python train.py --head_dim=32 --activation="tanh_gelu" --positions="learned" --attn_scale=0.177
Each number is 500 + 40 x the weight over its row's rms, rounded and kept within 0 to 999. Layers, rows and columns count from 0. Numbers have three digits each. The size before them is the row's rms in percent of the matrix's.

# layer 4 attention query, 64x64, rms 0.0475, rows 0-21, columns 0-63
120:501460488583573491511507477515456482555471482468467483471516515471424449505473552449526529491456416493506415440477527474497510521443515545466473510534498528430488426465580482471537551455515450
111:515541426505434461551477453497522512512484546564537493457556524431502536448461589526553522506559469492471483455531471484504541420490526510597504457449458481457460556532471506547482504527485526
101:455491487533558527563500487487499488457553487414458430468477508463513458549535526506467509499555507563527502545440531515515515492592471528469464498485445606528542525471532555488458521489559428
090:554490492528506528524505523476538533527478522510567498432569537496436496431521518551524515515489504461420436525490518540409514564519483450453463523406441471529533535489487451458499557461448511
127:444529424445546460508453467446460509528463525567525507454493511438525444432472598485449489488543495500502535473476461439504440486468545584493508464467489498490554487523474437535478553520483545
110:566499457530525473479478546484495554472582533525523475436466464463518491474509495423498471516527593492530438482478549468436410526454454501448552526466556488523486523518540503429531551555512490
110:454536508464434504528602435467467478496517495497561469564498491512547571461474525497454554475414555557463510468483491586463478509533525461525465520469514490503498539493543501493463514456579434
116:489504530479451481546521485501506487483487465532533479543454555485524430361481474473439459484461528423529533535536438515519466517522460564571463511509544454503576494490443499554510440511516514
116:479520475511478484538455476493477486525484490502525506578579567481539521473477472514500494465443469502532519550485451408469587466446472503516536495493402558548494533497585536549474510510425445
102:539471490486501547475486479502522487529614532582505460565530457463503485497504459467442502462444485484431566534452452561468519515498506499479519529517516509527541499517413491586597447489490488
108:514472526486500465481576541416490580482452525493498494468521409482412534483509500481549505480520470530458469503486468516431514602490521446472482545454553461540593559513492484528533476498481477
129:469427466491553516482486487527492489541462434520499543502568459484541494551545463480504550492429516561545457516465533500507465484448437485474392561514554522561453516467446507458544450447479494
117:519505470498508504551524472524554480429512504463509523453484540424525511473552607468495512518568445511533448460489464435473468514462553511515508456463439499459481554528513517547420516553548580
106:566501494431444483610469510532420525433518544527475464535492460511475507503485480378456494466563516429525499451506526480549555513510500506522518490449454563503475507482471460508486501503539449
101:541457450563527495548502429513521463508448575497511515549552436503500505496466525451554546537466496501466551508473519427415506554529445534450474439499522425526495519539483497483523488584452466
116:452468524556504514413543505464493548576532429478572486545467425486478460498505397471506480469500540525481517464477545511533514504519505451514420532535483547531548461512521515441572539465490464
129:506591503473498483474503477434537514479479453488522493451495510494506488432537554586460498556551523455514530447487514456497462491519522552493584496489507424557439425499478514611470527494478538
083:536460491529537469467459563532465463528453459468480493467610529503516481557484468532509523500555490522506505554493520510532470476497504424470463407539382499468504510520492439554452480516571529
101:485417524580543523531508489509484516542449509484421506496491525501500536598520528444533481494509430496471531532496622522540449472490469467481469532487435511501520491540513539403515464518500441
098:513534445512591487451473471485495479552482509460430563487469480520536560574508495511557459509525446597543460469453554498478510512504490536439556500460452542449439471543533510441470526513518527
107:502489514442422461501566496593519455414531498531525493516451543489536436515509486492432523504517492536510514518576454446479518578482488493534446518483476445468509512456452523518457473408556532
094:465459572422442432450517553498570489504464505515536472520461571476539506441495439509462523462459512504538514494523413414484462559459512559500550495550474489517486501502438525546540468512525483
# layer 4 attention key, 64x64, rms 0.0389, rows 0-20, columns 0-63
116:504455539411466469509504511458417498455473508542485549512518568475534565549529479542544497515469492527554520495497511461514499462508457509477503477456426495567493601498446492458468543451399512
120:513488531450582470480606508529497475499529534583505555427510458489521536464464530435484475483432515462496508524486440505492459459546433488443484492531478507536578468432466516501534508533564465
111:562512529497494584522514507567545433509452429482501595483555560509526494472515510481503497525441448507461482488524534500530452495477506426540526575522625519526453461515493494469539519513469503
120:452472455482473539435479490504487595470506521471451540499508469524550493521498521502529486502581458509495498474459524511489524630532540545550498455472488430448410499525466440461499504493450565
100:551445508527498476593537519541523585454567532519507544507464442485436490528521528572514521474477483519424462521455562467537485463516519433489552546458480423550498552496475483564506499478520509
117:498563450496501521491491489486568474474483500507478477578551531490509549541501512525598548492447550528465572492427494463561529499523438522533550480578447442504451417459508509518519503471442485
107:553480524528536498408397484500515529542484477574446471475416526524471468472442493496517477465552544483555533506498465508505463487539512530571520470472508462441424472582503459530478559501504528
110:537519496501499569505551563440492515523517512461533490482488453523440473458496483497462590608503544488505513585457560496493435543541528480503520523489479495473510541476500385518521581491514459
108:563512550561463490502508525478521456441529475561467537517501479542434484509538517498460488547454618488482470501613512551473457529448488526513456579505564451540492468531463516499490451489519482
111:449491578499511497449504494476512586450514440498575497483425533516489559457551452552477534510453524488456531500560446465480480466538431505530448464476509463546444477455567484421512507484532497
100:500484423434497467525456487518492494460516552510541539502508489506517481511530476434548475470505520458551473425458496515505446468494536508535566503562436441536492508447499440394464473601511546
101:487449497580529505452494562439512544525564541470459504502574535506493541525468574498600473500530465443560480478555541447455498450510479465515565511472527455466494427482494470524518529472476452
102:500523554446530463510564479525429541492488462525456502529469544467479467508398480518538525523497588462564516532532448475514481529541454484471507555537526437532561537473475512420528434544544494
103:448511533563444475439547594462550497485472478509540546481468519472499499477511495505547447507504465582511514524540519595539482494576491520451489462590497432516486542573549517483475465518483474
114:489551482494503468490520551477523513527455505474413450478586486536466502519604495465490445483479535538569504455498511508553423472510478492477523460451503473459467470564492510452559489383483493
110:536506419473555482472465459482494499542449496524430565499595464545456512454500485566529452516500457478458477519543496473534546571542528496440514465478484506464434535407480521547494450547504493
098:490449493507528435555451479480491392531448567529448480476532461530447547446488498522525567479484482466562554521467506483469489476478519490524497451509578493505513447500530522468592451547434460
116:477473460494531556561505523470475493594499537483522479514447503508539513507415493481451432521441494559541509490480528423536526546530513487510542590532552448536434535456485481512536490417506548
101:475514540501497504427474482526538535471512491567467551424521501458534535546493446448542540583509543494536434513477493467527508479477543399478474490539549564479476503559478525514540421466529568
129:480486562509455435513492438516556560542524503484458481505518470439466471534442566536454475456508472524489558436525474431513494505471526483500533517491542454526449460495478631467451478562531483
105:539506560540476438520524546426468542508504503498477426498499505494443435404508461422495482499487506415516556532455516490551492471526477473512585538546530579478486450547495533524478509552511529